config = dict(
    d_model=128,
    activation='squared_relu',
    norm='rmsnorm',
    norm_place='pre',
    rope_fraction=0.25,
    attn_scale=0.271,
    init_std_up=0.123,
    final_lr_fraction=0.0,
    batch_tokens=[16384, 32768, 65536],
    dataset='wikipedia_en',
)
Each number is 200 + 30 x the weight over its row's rms, rounded and kept within 0 to 999. Layers, rows and columns count from 0. The size before them is the row's rms in percent of the matrix's.

# layer 3 MLP up, 512x128, rms 0.266, rows 384-511, columns 64-95
097,202,213,177,196,179,188,204,184,222,222,193,154,219,187,232,165,257,183,126,169,192,175,184,226,180,205,220,153,179,192,213,256
094,199,221,164,264,158,197,209,206,197,221,153,194,214,223,234,208,203,250,199,196,153,209,177,195,213,186,200,259,217,231,183,187
082,167,179,204,182,227,213,191,204,227,197,145,218,209,179,199,143,185,178,188,205,212,199,249,247,230,144,230,232,249,181,223,182
115,171,202,204,178,193,147,200,220,205,208,215,159,211,207,198,203,122,226,194,188,187,238,208,179,240,217,199,132,244,184,262,240
121,167,217,224,189,189,244,162,222,204,213,163,242,214,232,215,185,179,221,192,203,192,161,142,172,246,238,245,182,200,222,170,243
104,241,220,172,246,263,160,166,199,182,230,180,154,216,191,198,207,192,183,225,176,206,208,151,175,185,174,220,170,188,157,178,197
092,230,187,143,232,173,233,267,232,233,168,225,227,183,224,190,189,265,250,212,229,235,206,223,241,219,264,219,193,165,261,205,226
090,162,184,231,215,150,217,231,224,195,182,208,184,220,220,176,205,220,202,208,180,169,198,204,180,209,186,232,247,163,183,179,206
119,175,184,226,140,222,232,193,197,219,202,177,205,169,195,204,155,215,203,196,220,218,170,208,228,217,197,261,230,217,229,238,177
084,195,186,192,222,234,204,226,215,166,217,262,154,191,184,145,221,173,163,208,153,192,210,225,190,157,239,152,218,240,164,207,166
097,182,206,152,160,198,232,235,109,170,225,177,204,155,231,224,194,236,234,150,250,141,168,218,228,226,201,199,166,189,206,175,203
102,213,188,209,208,174,188,220,192,179,171,148,227,208,217,168,236,205,159,190,141,184,191,215,188,205,184,193,191,207,184,175,206
115,205,165,227,220,149,172,206,181,207,189,190,177,225,187,184,212,174,216,250,212,254,214,198,221,202,173,178,202,190,205,164,235
135,185,197,195,142,205,143,183,192,227,200,217,197,188,204,190,205,215,221,191,245,200,163,181,175,182,195,219,179,202,195,153,153
091,223,207,233,201,207,170,226,201,178,254,207,218,184,220,213,177,178,173,176,197,214,204,181,228,173,220,182,228,192,141,186,215
118,209,191,190,194,190,194,157,194,210,168,225,246,198,176,197,175,172,260,205,209,169,169,260,159,189,191,202,200,188,235,180,188
084,191,260,210,218,179,204,183,195,276,243,196,242,176,219,169,198,240,147,167,203,254,184,213,211,229,190,251,185,169,197,179,226
097,243,218,191,205,206,213,202,186,193,214,179,234,211,227,169,222,208,156,230,262,217,174,192,216,184,243,144,179,166,185,148,171
096,211,203,244,135,106,190,164,176,196,201,184,233,206,159,198,218,186,190,162,201,213,213,161,222,201,195,199,235,198,204,202,141
081,214,189,124,218,199,182,207,167,222,199,194,245,264,230,176,133,158,224,272,219,198,207,225,217,240,208,169,244,192,188,170,204
080,215,201,186,239,174,210,256,215,213,239,195,151,163,163,177,204,223,172,165,160,202,194,178,211,165,241,235,219,198,173,172,207
094,166,229,198,219,214,172,205,173,170,238,214,179,211,172,185,198,175,202,217,212,156,212,209,186,199,200,228,183,233,172,222,192
097,217,194,202,200,207,222,215,219,236,252,203,233,184,220,215,179,169,218,228,185,181,224,199,242,258,235,215,181,180,187,172,235
094,208,193,193,206,224,238,193,181,160,240,244,228,234,183,183,138,284,183,193,237,146,228,219,191,167,181,210,226,181,214,171,192
106,245,194,263,182,229,210,202,208,207,165,194,197,141,163,241,172,254,234,237,204,163,177,185,133,191,216,215,242,228,162,202,204
089,209,213,181,215,217,192,216,233,187,186,205,212,198,213,221,229,263,231,199,198,221,189,222,154,174,214,212,167,174,182,225,221
111,181,223,217,184,161,235,228,209,201,247,136,204,224,233,253,190,201,160,239,178,164,258,211,221,240,226,230,136,192,219,231,246
083,190,224,134,215,229,223,202,158,207,210,227,228,224,209,207,206,244,217,219,188,213,222,210,187,204,195,269,206,97,218,193,226
098,173,195,201,166,168,188,199,199,214,244,168,183,224,189,222,205,206,197,121,245,184,172,153,206,157,208,112,201,171,233,219,190
122,225,226,214,219,149,224,196,195,178,205,205,207,207,198,260,185,239,180,297,192,203,239,179,202,208,205,214,160,252,220,235,178
113,195,195,205,245,246,240,212,146,191,187,185,214,186,225,237,190,228,119,173,237,153,234,249,143,192,228,149,253,201,186,255,180
091,210,219,249,208,197,205,189,181,262,217,198,141,211,197,166,197,220,238,248,192,165,184,271,208,165,215,219,204,201,183,200,166
093,203,174,156,179,260,227,158,192,183,181,173,235,189,152,242,140,233,135,174,176,182,228,180,212,134,196,183,182,235,211,201,142
094,232,190,219,213,249,200,167,171,184,192,212,235,214,225,132,173,186,177,230,145,207,214,224,192,215,187,155,187,204,214,198,202
084,213,204,250,188,167,141,193,170,235,197,166,189,186,250,227,230,235,192,228,228,212,209,235,221,218,184,243,225,192,170,158,188
088,232,229,168,188,217,212,186,166,198,125,127,166,184,205,232,216,231,180,210,177,216,184,213,255,190,188,231,199,224,168,175,199
089,224,205,228,239,230,188,205,216,223,174,181,195,270,204,187,157,211,218,192,216,185,177,174,195,242,187,219,234,269,177,181,194
096,232,164,214,237,240,248,209,143,237,187,209,171,188,263,151,181,169,171,204,246,211,190,143,163,223,167,118,191,187,229,161,203
102,196,168,200,208,194,153,176,177,153,194,136,187,246,188,212,178,200,276,219,169,171,179,217,184,273,117,190,176,204,199,166,263
107,241,185,175,158,211,196,191,213,222,229,177,166,194,230,212,233,207,173,206,192,212,102,244,191,207,154,179,165,159,196,195,206
100,211,219,186,186,188,157,167,216,175,125,195,154,209,248,174,186,193,218,191,148,219,225,222,180,164,237,234,197,222,197,170,186
097,196,199,273,189,232,207,214,210,203,168,200,180,213,216,243,130,186,209,234,249,215,205,233,161,211,157,229,139,188,169,193,225
095,166,180,200,246,190,209,195,160,206,171,176,166,259,261,204,193,195,200,167,204,186,169,167,221,176,136,167,147,237,215,208,195
110,172,187,176,174,223,220,173,239,193,189,186,184,172,250,143,185,146,236,174,176,181,246,159,143,205,201,201,218,196,215,248,198
081,193,207,263,209,231,186,206,180,192,193,200,192,218,222,152,129,209,150,218,197,184,219,203,244,226,225,144,191,187,216,165,235
113,181,243,186,181,185,237,175,209,275,183,220,152,175,147,163,196,219,218,146,209,226,202,231,180,254,201,202,199,141,223,199,168
108,209,206,150,215,192,155,178,236,241,200,176,240,181,223,176,265,166,179,185,219,181,187,191,162,206,207,212,167,180,161,214,172
087,283,186,200,217,203,197,196,171,154,235,173,235,241,187,164,208,200,197,216,221,184,233,163,201,169,209,154,212,154,229,160,160
105,202,197,267,171,205,207,188,183,172,224,192,168,164,191,177,171,200,172,151,175,181,217,208,177,189,257,126,194,203,207,226,203
121,216,183,170,217,171,245,217,200,188,180,225,184,227,182,223,242,140,172,151,195,172,122,222,179,196,225,216,208,186,250,230,234
091,194,212,243,201,161,237,203,158,192,178,164,186,217,249,201,212,261,177,177,224,191,256,233,186,205,229,158,200,147,245,159,179
094,238,211,195,201,235,240,178,227,150,240,166,237,216,232,235,169,207,221,213,214,193,186,183,192,164,155,257,236,254,251,218,237
104,199,155,226,162,184,225,172,198,224,198,205,197,171,203,171,207,185,252,162,242,193,221,224,217,163,159,165,218,200,202,214,206
111,229,250,237,184,190,247,201,205,211,206,267,176,198,251,166,186,142,227,224,214,207,140,238,207,198,127,196,195,220,210,256,215
086,177,227,154,195,168,261,187,198,210,210,239,190,224,207,165,218,238,189,216,150,208,200,194,178,184,243,236,212,163,265,143,190
100,192,247,210,216,198,192,203,197,214,220,216,159,189,234,196,160,227,191,165,206,186,170,175,210,239,176,185,175,214,238,204,194
104,232,198,224,215,184,228,214,137,153,206,174,235,224,153,137,199,182,173,154,233,171,220,165,171,183,203,174,236,261,206,245,183
112,218,218,188,194,227,214,190,210,191,229,142,237,165,192,140,241,203,185,225,214,206,223,118,212,187,191,204,183,210,226,200,225
102,218,177,218,178,197,222,225,154,247,266,207,208,208,185,218,157,165,170,211,146,209,182,131,207,181,207,213,204,193,183,243,228
091,212,217,223,210,268,243,231,182,191,232,174,224,222,227,208,201,174,228,205,209,158,226,200,201,176,227,172,154,213,215,187,186
086,249,211,186,193,182,224,247,212,176,247,171,202,208,188,205,175,162,209,194,194,193,243,174,220,214,201,204,224,209,178,152,242
104,151,184,190,212,280,227,196,162,225,184,192,239,216,240,197,220,161,233,205,185,194,219,160,214,200,186,188,197,214,191,232,129
112,242,151,183,165,213,230,201,190,204,152,172,229,189,204,220,217,188,196,199,276,225,229,158,239,139,199,177,151,190,157,181,174
085,208,241,182,227,237,198,207,174,203,259,185,236,185,207,143,198,213,176,225,204,235,192,195,152,139,206,221,205,156,231,155,234
089,139,203,215,227,196,218,182,215,146,193,221,217,128,198,213,200,140,247,222,178,167,187,224,224,190,180,232,186,210,213,170,214
087,201,236,215,221,169,134,135,184,211,139,209,200,204,168,199,167,183,192,200,150,195,203,196,215,210,150,187,257,222,201,216,194
096,274,202,215,192,208,225,205,182,199,153,161,223,209,180,212,174,246,248,166,128,209,150,202,221,200,221,222,239,202,200,197,239
092,216,184,186,172,167,241,184,150,167,199,198,272,177,234,214,118,203,236,140,162,170,254,144,224,222,188,207,209,242,158,150,220
094,193,225,98,153,225,228,196,216,193,166,223,181,182,192,219,215,229,183,187,199,212,226,148,163,161,243,218,221,207,245,207,191
099,204,196,192,168,134,162,209,160,245,223,187,218,197,196,169,245,198,220,194,143,220,222,279,169,199,146,242,183,195,185,218,179
087,192,188,193,222,229,244,153,251,175,158,247,218,258,201,157,228,194,202,251,211,186,232,207,165,136,214,206,218,175,256,183,210
109,158,149,193,203,183,197,184,231,181,225,267,194,172,185,241,194,141,234,226,183,248,187,248,206,197,182,238,197,209,182,198,191
086,221,228,150,151,177,243,200,197,189,220,172,244,218,192,206,193,222,227,171,183,223,213,215,168,172,213,187,291,184,247,130,218
087,234,205,181,199,217,199,220,179,205,246,154,207,207,147,190,192,206,163,198,173,232,227,224,173,206,232,176,146,159,164,183,191
094,226,210,207,150,232,174,173,174,195,210,232,219,202,148,181,242,201,253,193,217,194,177,158,179,230,217,185,236,166,199,223,229
095,209,164,201,205,258,201,206,205,228,251,250,183,194,197,204,221,175,238,190,194,207,218,220,151,224,211,179,195,177,229,165,232
084,222,227,198,222,160,186,176,229,160,196,168,207,137,256,219,201,221,232,182,184,227,197,216,212,254,227,182,268,214,256,198,192
102,192,202,217,157,159,213,178,168,192,189,181,225,209,232,260,191,167,193,236,214,212,185,192,240,247,170,225,198,170,209,199,235
102,188,196,249,165,218,233,227,216,237,193,185,178,245,215,172,164,300,228,279,206,178,177,182,158,214,226,161,207,202,184,190,141
099,187,180,165,166,191,212,187,201,209,150,180,222,168,210,219,174,192,123,195,177,233,203,173,156,195,158,235,238,161,171,183,258
113,234,211,245,209,171,272,226,184,224,167,179,184,160,233,200,174,220,214,203,205,223,208,198,154,152,199,197,158,215,206,233,236
111,181,189,188,175,168,187,203,206,186,165,189,170,179,209,184,174,188,229,185,178,232,183,115,208,202,175,232,167,212,201,218,190
095,180,202,154,252,224,168,249,194,173,217,196,174,203,138,254,180,234,186,220,204,186,182,192,169,192,209,163,194,204,166,199,163
106,200,187,174,201,228,218,150,185,187,204,186,182,191,210,212,199,206,170,187,251,124,215,183,203,165,237,83,201,210,242,201,198
086,185,223,204,195,227,217,240,200,221,181,181,154,194,201,245,225,155,229,232,217,183,206,183,197,171,255,231,183,177,214,215,177
106,191,198,194,242,266,201,247,210,194,201,175,188,232,164,257,142,204,237,178,198,155,199,191,220,193,147,182,193,235,249,189,248
098,147,222,175,242,194,207,164,170,199,184,223,192,228,206,189,205,188,233,191,212,149,237,262,164,173,156,259,181,171,201,184,174
082,187,206,184,242,210,223,168,174,241,190,233,181,216,206,185,244,220,178,190,206,189,208,228,163,245,169,109,238,227,201,213,183
108,210,191,226,175,159,213,230,244,219,208,233,246,239,184,167,165,196,196,190,129,151,190,206,146,221,154,221,251,151,173,207,210
093,144,231,194,225,177,196,225,156,213,210,163,188,223,171,210,175,242,195,196,179,163,234,176,192,223,149,107,207,233,172,215,178
110,212,212,228,133,231,183,198,193,163,211,215,271,197,242,216,274,184,177,152,202,248,208,193,164,157,270,180,181,224,238,179,218
090,167,222,164,193,176,173,177,182,214,158,211,191,237,200,169,265,197,188,208,185,194,197,185,187,160,195,229,173,220,190,182,206
108,199,164,160,175,179,182,216,205,198,177,180,156,226,185,205,224,259,222,156,205,171,195,224,137,216,224,222,273,255,145,202,227
094,235,203,204,168,211,182,286,177,135,202,215,175,213,210,243,199,168,215,148,181,177,253,197,165,207,209,198,196,219,233,212,203
080,218,182,155,206,158,243,185,171,219,201,217,261,262,202,169,194,203,213,174,233,205,205,226,153,169,158,233,214,161,205,152,167
107,222,189,225,159,249,165,233,192,210,179,150,205,193,146,151,201,221,239,223,224,184,212,217,186,208,248,164,221,244,182,208,242
100,210,176,184,233,211,144,250,201,158,195,194,205,178,182,186,213,182,190,207,200,193,216,189,175,130,229,217,199,235,217,232,145
106,162,212,181,203,213,200,147,175,187,239,147,243,178,184,206,221,205,196,193,202,174,190,157,162,191,195,207,252,223,187,176,206
090,224,187,160,185,189,178,259,191,201,184,188,156,178,207,196,228,182,192,164,247,216,224,195,182,159,151,160,169,196,166,200,188
086,188,175,177,228,204,210,273,194,243,220,181,204,249,174,234,233,188,192,239,185,223,195,236,225,178,207,201,174,208,163,180,197
116,211,218,147,138,191,194,203,193,191,215,179,195,204,174,173,217,140,234,217,184,251,195,218,219,225,239,181,227,202,189,218,203
093,200,176,217,221,245,168,160,179,196,159,194,196,198,254,203,161,175,175,173,162,178,160,220,183,206,201,212,217,226,187,200,208
099,151,232,201,194,161,166,205,190,212,179,154,203,177,257,207,145,115,171,196,193,157,181,230,210,241,172,223,233,181,137,225,185
108,234,203,199,176,166,198,194,269,210,170,179,254,210,222,189,236,239,147,168,188,198,201,195,198,179,232,217,198,183,224,206,216
108,228,186,206,185,238,196,155,206,211,177,218,176,188,169,180,148,197,255,220,193,191,137,225,208,228,167,184,156,220,217,200,198
107,181,180,215,217,179,155,183,196,227,242,215,234,214,167,167,159,219,203,150,202,196,227,150,209,237,247,149,195,202,196,186,134
117,239,158,159,208,174,153,207,197,211,198,231,215,173,187,178,170,227,206,188,217,215,196,251,159,180,225,217,219,169,177,167,219
100,131,189,202,252,122,227,188,223,222,213,183,192,239,229,184,220,186,189,204,229,177,193,214,208,190,182,159,180,196,224,208,205
101,232,194,174,133,197,203,219,234,155,217,153,205,195,232,167,206,280,176,137,167,182,254,182,218,211,275,153,226,203,217,255,222
099,208,225,221,164,187,160,220,231,252,174,178,129,201,215,165,207,200,226,260,176,149,233,213,203,221,177,224,200,141,233,223,225
110,210,165,112,173,201,178,183,239,211,182,212,191,176,212,225,264,155,154,181,185,183,220,177,178,156,220,226,246,206,170,183,267
110,236,219,203,212,204,230,160,201,162,198,192,199,204,176,185,185,210,162,210,231,162,166,190,224,178,165,196,153,234,171,205,224
105,201,209,196,174,215,150,207,192,214,255,206,205,148,214,144,245,184,140,143,193,196,268,156,194,144,220,162,205,185,237,213,207
109,194,151,211,206,213,193,253,186,189,204,209,264,243,199,215,197,210,187,159,196,197,181,227,174,185,267,217,215,158,203,166,234
101,274,148,221,190,236,192,171,159,219,206,211,218,203,217,190,201,234,231,145,211,214,248,165,193,222,215,143,229,207,142,277,272
100,221,212,172,227,215,230,208,184,191,242,172,212,211,192,185,217,161,120,170,167,183,192,194,214,195,176,256,161,172,176,181,192
106,239,231,235,209,164,210,230,227,210,208,189,219,219,251,182,217,192,164,227,277,233,181,183,165,213,225,134,208,135,217,213,220
114,194,171,197,163,255,201,163,152,163,201,171,185,223,191,150,208,187,187,156,193,166,173,239,228,169,184,241,163,218,185,182,201
105,201,188,197,226,230,178,191,194,172,222,250,174,149,181,217,212,236,230,189,219,187,221,154,153,189,244,207,168,176,197,217,173
100,256,177,198,200,201,260,184,179,203,157,206,215,224,236,189,161,160,218,177,180,197,164,211,214,162,179,174,265,181,204,159,206
117,251,199,181,255,209,184,224,243,174,153,182,199,196,223,185,204,234,133,241,212,189,216,179,241,151,186,209,185,203,215,211,153
092,154,207,161,249,229,246,213,219,188,233,186,176,204,207,163,191,218,224,180,183,161,263,175,158,106,228,212,199,211,215,213,168
085,155,155,192,213,139,191,241,262,198,206,247,240,177,230,193,172,227,215,168,216,222,235,174,204,219,188,168,194,221,188,207,156
086,261,187,150,239,199,165,284,194,136,266,171,203,181,197,218,228,245,219,218,168,235,199,199,158,210,282,226,208,183,177,175,208
103,208,208,212,203,245,209,203,227,187,278,164,137,182,237,233,183,206,220,173,152,184,148,215,158,156,218,215,197,194,228,235,200
108,199,186,185,204,222,201,171,187,228,192,130,134,192,193,188,144,210,207,218,150,230,224,185,200,250,247,192,197,227,217,249,219
108,174,177,238,206,179,142,163,179,204,228,242,224,204,219,189,180,155,238,223,232,215,178,165,226,194,196,174,266,217,238,188,234
096,219,190,195,172,135,211,156,245,170,163,183,238,188,201,187,220,147,165,193,171,193,228,191,172,226,186,137,227,169,189,144,222